Weights of a small GPT-style language model, trained from scratch on English Wikipedia.
Training: a variant of Muon for these matrices, 641M tokens, 4892 steps.
Each number is 500 + 50 x the weight over the matrix's rms, rounded and kept within 0 to 999. Layers, rows and columns count from 0. Numbers have three digits each.

# layer 2 MLP down (transposed), 1024x256, rms 0.0517, rows 2-108, columns 128-191
510473555435532430540569586339462446418514548546444515473430604593564472511489468533559553501498578511444513452462574499497404521434540529461481463477516383530524414507594565543488373456459604
463522551587489506468397454555412490436492434477581434578445475492578501569513422496562512490527525606498547613451571425444516468422572473442538621539495434599480482477516480470472466472420455
531605425504528432557444556527532532582555506443497454503475497511481490502512521489450472533514454435511561567618523565460426435564520455387544389551495533537536393394615468512528512479516618
495449509474516596538445540511502446370528484541475526476504518661523420521421440398460560475452563555443528542460566458487473460437480546499463606458559568494496448536419544521607525518537500
445609621424457519548563529506501469516445620508399560454463581460514457584443499452498447407503478537442570510491423504577552498456490539548583507547517547507454430478405460533490609588544508
457514475522454526462433483467523548489507529521571534439580539500477453416496557499551482510509495457521473586514488522522514517523477520447523421569447464523514538494544395424353516440433618
482454503498490446493414465516522561502557491527530478534519478525544542528508564526456497570465529448542469511541539493517480400523521474428475578464502468633512495470536495451468475508505465
581486527533502475556542480550473489521509447403520536476525668457472512525504410539497471522430548490443564356466448504503477522427463410457497426522486511442472499550511484412569506531487484
523464609409521475547530531486484555548495507560570485545535574483484410579541533572443485394385463516389437403604516452524488542509444464494487579463593483534512555526587463519518534484439510
552400508583515542462523518567590479484518558481525497478450523541524547576471468457562505485461462458402484513512487602438547523495513430506429441520464524532439512505482550440514532405572483
637497528534552535486464512515426569488457511586532541497491520548472440508485532490466433490452560540503627511564510556617531386571502392454533587508546542506404436522532521446473590584496486
577436329558479466510491616470551511507546510473457536431504469480596473541523540559543540411470409523509469515448493696533581434494490538459460537569566495518475585387427521504497616460498614
510548529510482489493551444499489491491492560405499516456529505592484510476416500392468450380398430501436466504423557436385468557487467495551469526515484589551488511501549544527489500508540524
463479517510535566522469538503491421410518463576482564475521468516479480522445576506551537592601618585491568558446474519502446472518463423439585543539450548453449457565488539569534539512566587
500495386568474445463547492475482453530500501432492422465445455606478529529522451476557543471467479518516507530457506494467492549507478499508537436482579445510601531446528443486467493585488459
498509519537514492608475538442442500561526466589583516426463604476492478524476478501523563492551567525525573376418514560465461564462542379498428442534627430486527511455523508543479529470579438
537540547497466573497504542543484485456501527526512409510451467485567423502532427480468436504509454521526479520513583416528513391591560493449529520503532485512460561444525565456583552549457459
458496504469522457557554462465434482395495488541548538456465434496511482421535531528492505472490506551547500518442536440533463493540515604486494491526555488486436521448566414500500467559493446
438525598535571522453471578406523510487556525497516585502487487406501455386526497434488506467443498533466429556506562449476477496439557481464548478485422467533499537539510506527500511531573476
546550471404515502432529567442451540479500543495511488490463453539575573500570533436526500481563478647453474588499631529460557499440460594455497484520548511419493427517561583585494609440548525
544566558522487461432437379430440488505435535375513527533543479558485485473529568485506469542585554511538626462526386596610471524541449500438570551499529524482544500475518476503466562452417466
484509539577589519478462463556445470500453589461509465439525469572391537516409480495439455596467379442466598495424512447500460416484549632520561474490448516439457452627489435499423439536593470
482475488436451529515452420524524425520555448428525573496438599498548464467565396570545487506511549514553392514540491502553545392505522570545492476457536511491499544503536529565485568478504446
425506504448518567554564450514553495578436456535416480570454438582444520409398495458511514518459487517518498443559511454540450463488481494547416574492477474505459391530518434520463502525542550
529510449592497583475527621527438571490595475531444465508371425582564436555568566490498401604511422494508451538459463590476492486487482510503532452451506548459412466493474427508491479518443444
467465418405565517476532509469520501391536586490446561502508528500376463438450530500484481531448613477476602401549519480492472564508480523486605593501475474443546533450523532520466454509526535
499559547490476474470418410539507491591554442426575451466584469478469462576506410403473520524521581494480489418485538409565517520519459405566519536443476513448481528471511596508539472534543482
518513541521428557415583487530472552510471537448473472518531535472419438534541507457524477459566520544460487575476570529541555466509581498509491549553493493492501492541558488510497513561505515
548545520587524522373487524504461519504539494490427464499559492557557524433491490493543454518532505504505507453493588486487523490535591551507524500462434589417551534486561557490505471470475549
492465478570576481444439555500455524461458508478518426474504475478450515533498543429504476474480434529515540474456460423418499569515560481502615471524404524463446504542477526594547490476431406
424499483510501475551451468471573607512497459457525489505502526447578521516482582465579547521485554552487430579477469489539501503472529509473420535534464524572549499410501472481510444594544500
504501514446507468517525517551510496475556514478424538565635546423476460503563476479440544537427498550515536539488482493584471444564461471543457457458420519467514588547486540453557539425419486
532530485479486498478458543518499484530451494468444440503473552533490501510565533477474499400449540520515478568500481540419539497463436518453493540573499494415452457528517488506420470475458482
574469510472551500463460541579490477552459503491519531390469485537558564542414480552431520430603540551479506497491475588550502484560497492500500471547465465440472499462511411463416418421511472
513508449547524442464465446574531517381496510565495532441457433539485591411528486439500461487429516564443514536535517394454477590567519445508458515479458527555439519553421535594479444476524511
438541519488473477413533483445508530428474537514491461424403502515558463647517490542618532425519511528445391456549492486542464586449504525603484474518565503382486503392495569454578529402585439
536454559489477598516503420465450454491482521449528461472495492507674509520478520552486574501499512388400541467473496498383587502553395482614524500593535477441529520514563472519453522521526465
520565594467549548507509587498510485512456460568552489572469523474413541465657497538536531504466463415496484464420524438431514465472531421518483533445494471523507450500539510437506501465552503
466522500576543445477571468548541466548515503558513558477502489450447562495508450578545524488462499453514497441494484486448579559449492520482496524487493559380553472414496507488524553445489499
463487503534476504536501462408467512521520574482460547557413503433426475506547500558547461563582529426524505533428517549500426417511566517523473413572484535489554543492433493507519441624532591
502500568532503434502439550597538526553521534463548530563507506535491401494549484557536442419572494454452528456495465593446513496372474480521458408516481490465517519517492518568477416588496445
546499464581539504481420518483530496525561542558369437575469512462484517505481546544463525455446534496487516418484475523509538543524468450540513502547507508518564483410512426525555559509497591
518554579525492549514427544593423509476525562547455545534509542457555519491523490507434557448448534463434493523518534496554513471506530467557406545479527502524437517542501482595511463477480542
478514563520553428375446539519445479502491384504474468470570522538434496501535587479538507534462530561491438560519479496533490525476488514527454548484495466501487474496474558538541460454495559
492526504449488452454478531568469557516574579430585466467521463484428469477520459541543460609536551516481592503489524464522547522540408503588540496561491484523458494437609433566533473545565456
504527495539500464470477455463438578539419474526521527482471381585487562545503519615571453457530556476446564507475440425521534502564479475548449547474490541481440463583488529447483518526511438
535548460455489500484490514434544473537456545486503468527541452408442447488544501618502514461498483502554574485469518529503513573472495479517434526523525523476507486453519515554530687465502530
437563375480473490443571505567543468510416534503416524491468569492548563420541538508550462455437431431474516485455564493457486470429467603570462529436479486557463549466609478535460472468510477
564527515481504524497449556527528524523522514554495572549441500491479389540490518497446484410495481536541478570460452464484534482493460509515548487508536561433552564524498564498465572502521517
595478494470521544516566583561412484517473508579500564548420524449464432509550538501435514506429487447419510498501510443580428550465524437541427474519521573493555484525544504440496471401441494
473560514568532518482511575458488378524486490479472553489532516426454504512531534450579492568508540507471534526453454504490444457478559525493423470430495570474462474508540459507474521510518557
481441521563515514584490533497528499534573542548552492466451504482460465516564396505565504554507497507405483513509425452574448452505514486576461572520541501514454505487541603590459556554576557
570534456423517445477548519475524529549507425564451524471486536502494477450525604451497456541390523501517458606435489523494490492458516495523583528468437461580491588591451500498402451541445529
503536558519503485591604476543511484511508541417487457423485489494473580553540500466484404516514539488494478434419511535538465516542512431452326425403551484473546499499461457457604512580544505
517551512508458496518452504507539458454439521532504511493548514494523606491585489385446519490462468542468478500446436597527462433503509543472515529463450469470465580493542458422546484449561401
459428520471542581476472496522532503558394537511481466473457592523372506440485486485448485452525438466550568499462468469562491514544526521506494549574473514507475575557433522558470472541538512
566564591532571527416532506491553408416461431457470498504440429570464490478456453455554492453423458574577432500523506465479508513516483432502405509455460508485495468547545520492505553440431446
467562497472500487591445443426458485576455440511482620493504563513581450563420573527612544528519530519490534430576488519419519465485458577471556515512528395580519495441479444423477384435540509
499452523534440485507480514443444493478475515569474534488431567457480534450453556516516521523501531486512476480503460492543575601497464535454525477548463477450533550490580504571514552503438474
392541457574501505594492520455505474490514505486513508525579549435511430443472498530456479552491455485512552494438572549450500508520486487468465493515503443605552504578533489406515479499590454
534445472500462395507490477551552490520458605517508464470503519492447517466558532545558481460575485540489522615588464427448505494520563496520584508492495492496445530530506509616476453491504570
503478501543556525483469455461557588553403508555439417518506521554565573460507515469541507456623524573535465396468485512481422525487482394403548461487490495535482527482486465486544446558494508
537511516390416513589405467493414454486571447492460469502430511457438513543481428498426467519510408454461523503397527536473513472504578511382508495559492610371610494540441487504513485554426545
434511484450410549516524462531408604510531507502490508438540411430396607571428573517572558540487510489495499468508407496573475413503503509461488339461437536543506462452505508584513437372404548
531503552431493481569483464493596530446505473483498428535550555588543535515495462432443386455553461568414548556431388534457558441442583568515452520481469420479515527525541491496460545448537425
597374511474378586433627573507462486527522386513462534511514526504460498516589535423464481439512480415483565477454560487551439481487551543515440545549474485485493567513439515527456519457464527
536480445551481594497527590449487540442437579489558433471547513557443457532499547524435538458455485469492536425511498520607482513563538502493603488492412448536508440505472477577481497489510511
536517572524423550493437541442522412466530438571340543534572561553459595440526482542576548505546422530510577431551602478470434564534522512474454517541590481536452465565560532465475499495502505
525453539563527550430590522514464503408493533429481446472490584537464508556491500483519483464535442503560408517598531476502484505480437485491493475540457577541469589485422490473526407484522519
441510468506489510492478474442512474535520435503535491499494484490549478534505556546565555567493529566456410512475492505489407483451478423458507459546544581478447506537570537544419551460499558
465506523557497523583475500526527564529551527434481480515537462549510542434485460420486539494543501542477438486471583501551467463508535537486434510500407519536482538480440376559490432468488560
553609530463456570523533556402406575466562504463530503541552499550479553496540473456469485508492478490485499467435544550440570545511610511542479511454479481474481500490452447455523587525435479
448516464532576538482477529493491483569617404505379500448505456465472574460549515614438504496487505482575392503528479597435515433579446541481508457480506545554533576578546512339457442522551570
461489537538467522490446468489527492537487504520547478415520494427569439464473497531489565501491557498475498513481445496508497435490447520492536483503483527360566443460528544532503491509554457
512433518529467471458510429562472549507464461521571493550523471452517635525386514384521638567528506418438541546504554483548491521520454503518518489428486454626561548507458477519555528513470460
491492532429430455457450574476451567558541581471424502519535533501489592527477508389545510521432440390562534595464557542514493548489541563420454527476494449542449515551469458514525435508534491
572441466496496483433510479537492525465516478536533416577568558483535482452481593582472559490504481480549484519518528485538509430541540443350594500526522455442489500534523424536532519504512456
442411471569537582468501508471511479509500501473522484458456554472542493506442493564544497399540496520538526468516428450494478575520495541521477526446369456509501451473467458556501499357594430
444486576438556525531524535524564486480505521496514525430434487506508480359587520482526577562524524564499535431491452508535502552613505474520448524451439557468524508401467523447560485469480520
537490521459488554502478444511483534539458481524481475542464517517509524415459472478380534481532525447427551547611533509494490518467500435483472552513397521574509526496498510557639506488442326
443537584498466499525510451470487561455623518414624577537488422452447498484502425446448525493550524536442503475496458471524430488586464509446510443508491517467546487495513601435482532551498509
489506391450466516540497556382379481429424549402561566470523442462437560529428514529503525428495448525501525465456512512433389512480406561542467604575528509471594482572513592436462443457414514
595487464522434575533564552513485462477472641485543484462509478536476437530535462536452514429504453570523447437415537589462507520483497528517408499550505604513481481534482487569413594507495496
526416415474522457551528486545506537499524465518467457480517504553461488498507546515490597556505549461521513496508489442601434532523512590430514508462531494475604575546547572486584492487483475
482481495583455435525502453618530401513488518439420553519511503477515526462454475431474482426531497643449504513502489590600494467452468532452461484459454459573508468574477498492514485527482478
440574518449495550508496584505428468417450524528543436554517610520500516518484539460497530413446545466535527517499451424521470546480550509486478520489570505410475462481443479568446477487611476
423549545463397502521523548494598445541442506398503441470501529452558466489406449535534537582536532533511463478500426553479578483525451453572463525450497528519563508437522492557349551436443455
450462520496419423520441518500555504466528484601566479456489470593524449462429567547586480496514519602592380495537505420549474515489542491534524427446532457461539496490416497484363529531529493
469509551556494508510516444540563587446444597514453417509488443515549525502450535452479511584512487513583421431470515596502388505532486509481540505597504496488468498410412461516478505435506555
520433513461477587628445578598503557485558539555529581467487491536476469406538542467511485528410451450514432546435428474524500499477365428414461468436462491448436525513615509567472562507538504
400477530520520451558542430469637510532527513485672479507560503539521540483525470362481432461513579457502541420410432489436498464602471516506525525523475451587560472521534579493493476546572501
548525473547426520574473526494496485507449552514492614499427527553457539509556542483516522542518455420683474484566462489502436515457553439590490438494492542431543513535520605498508487557563526
465534419539522531518569455460537496506567525479565441528519529539553408478414496440437495507534491483480469498471529453404463530484514485548489498544495583589471592424494439455580469458496489
495546425467503528473467535483516488472505494366459510530467491474503551418459489443579531446474557475427434526475506551550451511472558445526398499572473485519546528493594473590561507494521564
531462481459428435459459403587552501479570431531525535513441421525508560484605501578438490512523468538490605495442431452589442522435492486475519499526563486510519473574523502452507534553462422
604551484459617461496463491670539481412566500449435449574477491539498502487503516429535508526502525460549432413524552542539471498516539522497572512535508400505474522507450520495556546556494540
429589558493576487428473495530505519477521548481528376509464554555554593552531558471528486480484536506527477542420524476513552465494463574506489465498511564447515460493525500518498488537541463
504582572553448391514574473500503473483485520499465389475414439493495568529560615527491583480497558489491470464539550469436489553472525461514485559503558435451462426529522582525513512380419516
591479506562484477549582460406524520490542549474523420576570454530433595509498499464526521587618455552422535494402507501475470503484471471499431469453419529573501487565510470539466542530478614
462515522538427471491521571509523371478505549564578487510516527482524532420565482516519462531510562486637488540470470516449477486511430548469524461485430421446460494510438603418465521490495552
503529552503472441454442611439537510541425503573607480603489476548372463552540502568488402418595488530531497478502462519501496554461477469483406532453474480432477544581640355434529464637456472
506481470538518518525487474508567485483497511502484530518514416529518519545468603501493410540457493428465496590468452559496520479567521515513503520529506494484452479539496546512489473492504377
536549545484511485565498478560578543466491432448577522593481532498456437564371578519456504506580492519476479466509476460350535549499467498529410375477466526546532528575522445515515498534504545
454538491529463503537464466596469454498387464447458538537551482538506524506504440504437475398482496505563456505526588376604549477493498535574499545494409567508563486462512417499383482519535540
490461671474505447569515494526500509516518515484584506500567429453510543444539489569507477511473525483510457471527459510450513539503516565468602476489523415512529515474439470538528462541452515
478542497479509425477503429478573538504547506465418497516480584555522403533474561505539565445532570557430540486501394394420448557520522496457650529482462514482575572521569480495551527469501483
510504505484518571513489473542487467568494502506535391483482446478391458528467458534459445485539419544550518492477551439513434558427394462430460457503501529503506556561476508551504504525520472
# layer 2 MLP up, 1024x256, rms 0.0517, rows 3-109, columns 128-191
519461441457442443449481551501561540434497493425599547461455500526533431483539565508482586533512463537527455544420461592419564390523604490416417563489490438530432535523477556449556474449421568
473532425544506505458513497435563512524596496548429524525563520561519492472456566457433386464496557512503524461485508419486541532447541466528400470421448472525504538520556634515553468544510528
433528542586564457470544477504578440483603504439475448452464433453474450499370493457568524526588552507539429547527486612465476370618523540470426517508516531510468472429474484510554502432513512
576446454483461550514553573526448524495520582481471552543495580532453505535539539452548532469540564512460455491497509434509550435550528412470486569458521403478525459444516499490483589470552494
461440505551564539540503581483456530506445452484396427512576448527530461491524357473443533519516551623416500470492479484540436481468518535581486469464549547501521514497498448554570479516554466
544559498523486479549464469452482440398546546467498443469395517518541471419579456479531484568452486477520538445532515543579453421511410526516520475473531537478567497398388557476536522527388456
454474516504528419595472491513537481465590390473503523455509523461465561469467457446503526491421439412478527522562553536485462494529526416483435554461477522496455501454608581597404501526554456
399507493503513540540478519446530482564581527481555527438446463598549542396475525403559493486461473387461485401538512570538502494499405521483518562473476528471506519503507571438508441525444457
479520552426563463555512525463456557490518482442487503492573429479491431542427507495564392501433451540581482438553602430541514552429494607495510575492469549552495542524585476559458579489481607
513576527454475475508520490448629619537500421512446409520556454491555542498460429413468561514546515548514514581528519451544522612402586507514539433550543513578462526532478548494538422512498461
412504544451487546487558528553416483554534520566482407536423535482482526540585525556525475571467538419591476491452564508535460506439504464486589548528607530394454530545415473402505630508512467
522513442567628532493464549458514521522469534451480567507377486488554432459484518516479617564579530478594582498556476540536482495426478492507471479546500510491630436571500477482462509537451505
603562545465545382550554519490547556605469518558454458446477460534528448527593465455459519417544458433446605555549461520486486555548496489491528483463524430504408437518589515496525511514524446
494541571512523553498523515510494505474536502560513523467598521387477554492449552620463457558508508534461501513450467586473473430527575429515511539528457521442409514537452558495485466430478583
489462547487549527567489498423513485446586555489448392561412469556459644559491465500519522586530479483528536497420419444576516554502488493472433468505499498541408474524419486441493405516540563
488428504490444506582596514531524506541541494563522506489533530505526578465509397519506507535511459462557505407464462528537437510466526601446516528532533483544506503543477573432525494434578428
457435576504544526506512433483510577528523391431450488464493480535524528512470445429478526488500463439468438435440420501471506473524487432483554431547557449468434580450438567521514626452466451
488466469445491638531513497492499532467506485569513488523436474543518487628532461455474413488431520496565550436531487550543488502470414532573590513541420373581536446509504466481589550468484525
395447547525566429472575496557517455557562549513526451546466593500521518410478476554507423490508461467512418500513429414436501452524524548523585493460533527563496482449529480392437505592447545
483550632437500457506517445533542491600477439448520515470494528505489464550511424445483496499526419522508462530441457504534495434559465492511445406492526484538540574535496553570464515510500563
467501555528492495555488544497465491485403485485461443578466549508478576419517453552573512398484577446473571450540473462490498522439483508554467511462529518548447413513479552397534447468545505
395381507472381508565490517530383453590461556565519562424507557541488487551557431466472532443516545436545513508530432565486501498529503478499575444536436474435514543446597477584472538531579553
481476438529525408513473542427499507461501522533454527499569513524517487444621405559393451431435494498512502569540466450590475503493584440537506536467491478502417527516546497368473370450526530
542479439564483442506611577484430523558524429535474456454407485504548530547503406461446440631452493473408576554485490521417548454492556523462499576434578492494448469499578467562488406487406404
506495438506427493422524528455584497495419440551453533502501519546464506517502514487533560507531436482475494474492524555505429588576509585457493590495487509563479446482468450368558502603454496
536459500610524562540549530498593515458496544553437505564410524463498564545525534586551423524452490507564442487518446522454487435470560508471525489517486547478496501544463563561460563427399572
477490534463439482559433448452484529471450452546511574492523440510472448478604478507503552463574448449540591479552420516482456440528565439503522593538499444467417496500496496512512494478379525
556508468470491526483592486494479560462532489480521558567503503491449444562483559499544542473453496474451498535573429487537421489507533471512450489553549408571455505517555464455484507559528542
519417499431519541427533512444536526401525539516567611449499468484499533415572452528594551583549463472510507477552477646544417491427477490499477526456588460478543436553505498494477518529549594
516514588437560498528502443469542479447484491427495498430555558533553503446432503536467538505516583600456596444544466497464426442531544574490490469510468480398511576549483558451517575477498492
475586480459490520477484589478469439532471518518442487470323472508474529557471479498529489475551529407432534482421426529438460494482545484473568527495535541574478465484496480475557553498557494
505481476510476485523569585494524512407491543564559608526444484494523522424437518536554509610540443517511487423542519536528512419581552480530503518474495565585512463478474481521558571515493535
507544528572457470466502418505489474590546455447435482499494493484448504528506469438576457563385450544536536442446587495455590549458483537518507433468473448514486493454498515527500521494450520
445568503521476520495506431496393639446498479496487538401568492512487482463557413499478553476524487556530470450524507505481467437517508475446546401478520523481454495470579458434494410581492487
556568504557505491429573579530521584486514536521393429418520525466359469601466485554601505355552441556548442416483478462556549531431473502509483479464501605451524594451484587461506533396569592
428577607448531412431563488516589492388438472470579561557462480449596496490551502514493480487512415540457501475491593588502518546539515440491604549487513443460462518411538515431479494458542427
517520430479503565525405491485475462511504608497470528444528464472466530459417482518536481467519487582499547564468417489480573441499520534507446513475425447530546592528498499562514578500423473
607411571521500595499469547479493567418533439467503471472500516592564487539490518446369401552445457555514539555493468523561476433508465505497498465541470475581526517537502476591449404534493542
529475552503512510491463468542468474525423460335521526500553518533420569380420556512484410490509478524462515545491437488535512477678556477583448533474562394492522510498420549509491545503517489
498460461560534468492546477378545435525455505540493462578473361536518483514539480454455493545524490513473496484498517497385563526533569535499457556549496455427474511591534527470517544558531489
462535514489480538554516471459513494404447425502555574448507512519522483524576444444515487477532485459475558562479452424503445450482497453532570417484477449472458519432483511422515412528481466
401510546468512424616456573511614496460454606570399494431489464466546497552499515518538527542548398543531561469613468459476516496455512413522542449377455489491485505456533475497494523513486461
550507512516522486419504501525536430520465411433552521529481569512419492494566495592497444492494485521513476492546536560515450496509531607524432501542519428481464489436581559440585476465516542
537483412533497522440552448515463447529526537559480502485514503582556451560486509559411518407473485477514552489632584493434552470559483495495491552536461484443526554529485451430500678527447480
494422501463517501552447535544533447465509546439459504539565539468490508434455444413464483505472493506577408463494519572528447432459466535476629439517478503535605490489514450538592502480536573
561502584566522503489491499560552536499551548442495480492544444572556517569532473393502506506544565573424485570482514533577512582627544555476546408520486529382446483445485500432532485587520560
542479588523450625471511469511563471407498499536501430428512559523519511509568488470510504532443495588527523419566574533522563523409491583509521476443571503471404549539576511533477527598514540
457460544420610502449514553422449524467469446510501479439549465537542477515547454523483549458477495552473517476547469541526400395565510422543525543453532552549528523501504501468538552501559420
441447492560557527517573553504558546549474593495533387564509472536446579539421547497468545504433525593426520429526477439380435508522452575531515478502459536512544520507611535554541512513478418
586519509568480455547516541614490506491568571513586506420534495542534532494526457482519473466498466514448500460530478480536430454561421511544590459534469469475501525493526421437537567487547542
530470428595556495502436510495543531551441458557382418490563508504454560490450509527432438523438364551593486450468570472491485608459542497421519491516514575567552462607529452520557421467422485
483398581471516461527476440421493426461440497432567466513480499529578508501504502431492588482495532542500542473647436528540439562502488475535420484429529544441482474569517405520564545454539480
497589525578553503475466484487532471531499499458588496484495543467468522549403488527406514469453396494563488480428477359547471466469468583550591407485397495493427469578497466505468480553524493
551475508465579451480569555476486454479574436409431480484499459512520478529438565622509398514481506492477476449545526366532592493568533371523520489522512455537480456514425514578440488505452561
572522430389500533441549523576504427564538629551447428466376536546570511457486536543480541476471539510490452455409481517486533382502398445503541461548544568531542405505538553492485475371507485
476500491522512456489531443496549474612529526574369450467461495577449485537437520521535534524562476536443517432456489514435542558539515537496554527462559470559507530537423509615482479585595494
481506515543555513431496464476456488477495516403516539484512463401449541548469410445568519532528540527523508523545524513529441447469524497488473376505505484452488453411572529464450548560464544
481472528351514439468444488485574501516485523486483511467508542589529528454502514476537562463456410451494436457519513483524532478526570548501484453515455546509431454549468539471481626495600500
507511475523534572439552516458487454523543507506424481475569477450415534507559527469555506515510481548483454492478601384454464543486504499432523405567512508515507485379475454517472556591459538
551584464578517462445508499478499615477457480469511423544538562447438517480490485516462447553470448470443435592498521481575462418465517521481421472510516559454536657431537522423538482549534470
515526523432510468591516530475560472440560458480526618498534473503422501554427549493459477458442510403503556522542509465520505463515483480602521568541479531426506477488535510460463537437473490
475489537496475520541483457544528603559523488553451547440481534502472576419492531574563484443506428584440544490505538535474470487473458517495476466462500472495447542536449454455607384469519531
543419528430523592452549417518582544591475453518506496565531504477566560552561569445546508466517540454458490539489516509494423522534469539506445513466601508533515578548473541573518593549500483
530510495535489474492418449483573539452573464503528476517395539461541459545490447489590346489477572455594454520545490590529478469460526485533450494593487495466478521427495553550427532485577517
562444451474448486428546480522529449470513478509479506484561567464494543526604549484427567549478468375457537499431545575513530496478535501506427505502465522472432500441463469532548542504542478
536578542479440532486438461422514488534441548577431507559487503595495561545516539512491437462520527610501465462531506452496488529478516535519561552457425434512531535542482396499484503530513493
490502610593569554572523569529605461439536510521432483524538534518514586495447491507525465463532511529398435399510487432492556516448459534433418534538489608513507501467398629537528375539409446
510484484497483444538550507424465587487604575464503520517541441508443527488400494425493465493504474536481582586518569486463550569473461509459410529530511503554521598566557512563523527594463513
514486512531566454536518428492477454597475380422475406556451478579511428540450494505476449638459552563383453492513471460438462581466494504492539459496512443574564443416557480438552505579421528
515458412485491482579473558491608483633469481580484611480419547523504470368542495567487503460497476556504408488482486482519534471545554513521497510504530525543417487517584499503489468507511530
373466489565624523540532497508576452505507470425446435468501529493477507468487553518538521464501509541489460547542494426563609444522480443426422482461535515520515589521497532454515529438583454
541501616541509443514589501533495499468539417486501447504428442549463435431478447535505522584469435531494525514562456507410428477595513423450412463472587453559610466520431460496500573537492544
475490482490448437521532545504572436444434513425548523509466419463472449579517507512488477446517512519493517486592611499499450526469545470518515571472473450471527496537540563511547409502503500
568635505489521552519465481426452505441531520487484549481567494442394429523499433531483559483517471582558485516493427537560441437429547524495617524565534504436492418509468462529567435478571599
492475488591515540507532462542542467589517415495497493418623422524495553436495469525447554518454443542431480481469470497463487603554447514527465590421541568512481531426479507455551559570473521
501547586439574438510475553479485470536513461520571493470463431475489520507519310451575454554525409596462516496476470463484480546490511527534528478462509510534547460508488566468547445499404497
474538404453481489528568497485524526583523496519523455554430486539444524504475511429474581499489504484444560481472605580524559546545483393532515559545464463447513648558504552502551524531502468
445590547494522500503471461445509549420457490432458443579567499481435448528553476534473444496578600528542536459461525560512487519445578470457422475456448491448463515500539506452560482503544456
452591519523486460572504554399520456412487534451496573416481481434512375536508547561591441482523465562566461514414486494489434502551490506530474502493492427506514348533499484452393454488540661
568470457502521517505489478505479519547386436566457470451474540532468494485561533525577464462475512480578513502548557466522623511439516513522488500510477541512458511452472461578422468451525496
522494503584632501437505516549632503432568496481493413581444493475552468531479482573558514458436533502548493604531476509487450492540502479524504533501512469550447468296543465544482551540501451
375555472384548481480518483510537488413514444484493527450434535492469539515483496551557465505489422407501569534556507471528430411448418546503550426523446496485582511421456391637446453478436548
474587520535416460466496497397494490483473458455476582515573527471566641531529478461533531481485513490515560493534540578450517403429476348582441484595486396541512375499479389511420496535483553
580544508468480452535495560469533540487508451532522528472491549488543487592511568511528404646384515445528521450414472462445482515554546476489555625455515512463509539420569461450497537561452566
386472519469478477494490467516542483510466525520474480558463486546470536511587495563455486417502522498574487525545543498432442441571493523524483560500522491480535459497444523524511471482521513
527543452526519512499484509463507527500502466569454546593384479530467552548576575495462539515474501475454453493438549471552447563480540485445486511477499514532449455545477452581657490598536471
491496529412582440482492502639388495551471519470498523414455509539561518536518419457431583552473502488508539427469399486432482487507456448475516506433572604461468497552527451568517471462485449
460545437421528495487444538503507467540524521553550499487482512562473473501578492463508513463544513545499493619499527446505552480482444525462528466475455498516507547523496492458505479458569485
558516493435510506473478578523513501501549513405526587548492460561511508412535548502542464468533438545504450486518587430537503466490553479439450599499521472464443532599462468541584503513473579
496522457483539457443532523537504525475412475402444488570500475524411486492609477492573560445460519531472474529539459514490582543550467554497558574522457523499488497498555501542512357505485493
565464502534420564520539538513563456486484570562459514481436446515522570549513519569486462541558424530401465450490474491519440574449511537495443408530489484577361472514515516539497490514506511
507489534435526447505574500527471492448523514484505487503431502448531491510467493492557505579398450525551478482541482509555478513555534389495472492497567502486414455494511478449489507533443537
547449453399538522478597492495546473524563522535534469453500475501501471468503548495417476472489529491396449524408473466510577490528440548517588560521511553446452466523511521472428443545473508
565547499527506525576620489475536472482562500494511463543565564542457541542497419423499505562527509453501571538466538506453528546482594535528520548452515537576445480474507488443511609436501616
511497522478514516576546518377561497474481387519516514431557481511516392529468518546466530588509481478488510481456431414528489478559543487569423509507451580505520595521466377439507537513494587
533472437533375534476499532475484482535396443502546570510499528524467471501408444452476583518523476579536471528525574471474480506555533528529483440529492480413453458574453499550514425501520533
474561406507496515520568541514577462483535495504555512500539447504518644508457499552558476608492463544473510499476574519504481505522501524510454475458546452449526473497528448566477515409502522
501482497495503499561504597511472506493584582532497599504453536498461511464584509462554500538510580532537557485559436435477580502498582417509497495537535488486486552439635410543457500476465461
465565546477513436569477440463472541487405507451497435451470395597478444528460474488543458458513538533540404489571467560508487534523568394505547538425565479528543562510463526533588458423617500
395493508542545539450527539545472494601450495428478543449456561476590439445603471504393519584447499501495570478442342476497496467430381568522488509430549521485503507557455526547507537423441560
508495461516507467516529518509462473537460510519441465509477487496498553473552422404532455462459512592531502499558515430531535443468484540582527453418477557451467533512525542513525555500464477
486479545440432530506501462503525458494586456452541517465478520438465474414443464461573501550520575520507512462445610527594409580450528499515520455557514585521532490484580539503641463495490492
551505609402509438605423575509524491483600472510506476431473536462526515490567524468585496540614473516499487633445527515483546514586504457373494472468570490511504582485569548481565535495551543
470460539607416485365557420506490369439456490521514541527432518483530496521478418574504514548512510530503503564526458528504390448516416546548505453438500492451502544457489576507521565459555465
476471544530539459500589483471509474370583478483411532562463526548580548459466468563476489412474549437562474589534480646579454533467437440538528518543512464392466466510394502502486553494530538
494529534522464538472505510511521515464620506515471584451460544578600458538565575526543457448518414489452478496562449502501614435469543416560463575453459424426446484466536525444526502487537598
507586453554495469566542553406497458555538481516498530546447497538538557508585541387504484569410471418464566502544396398525509500485399469465528507456530407421533457588538500495519513513503468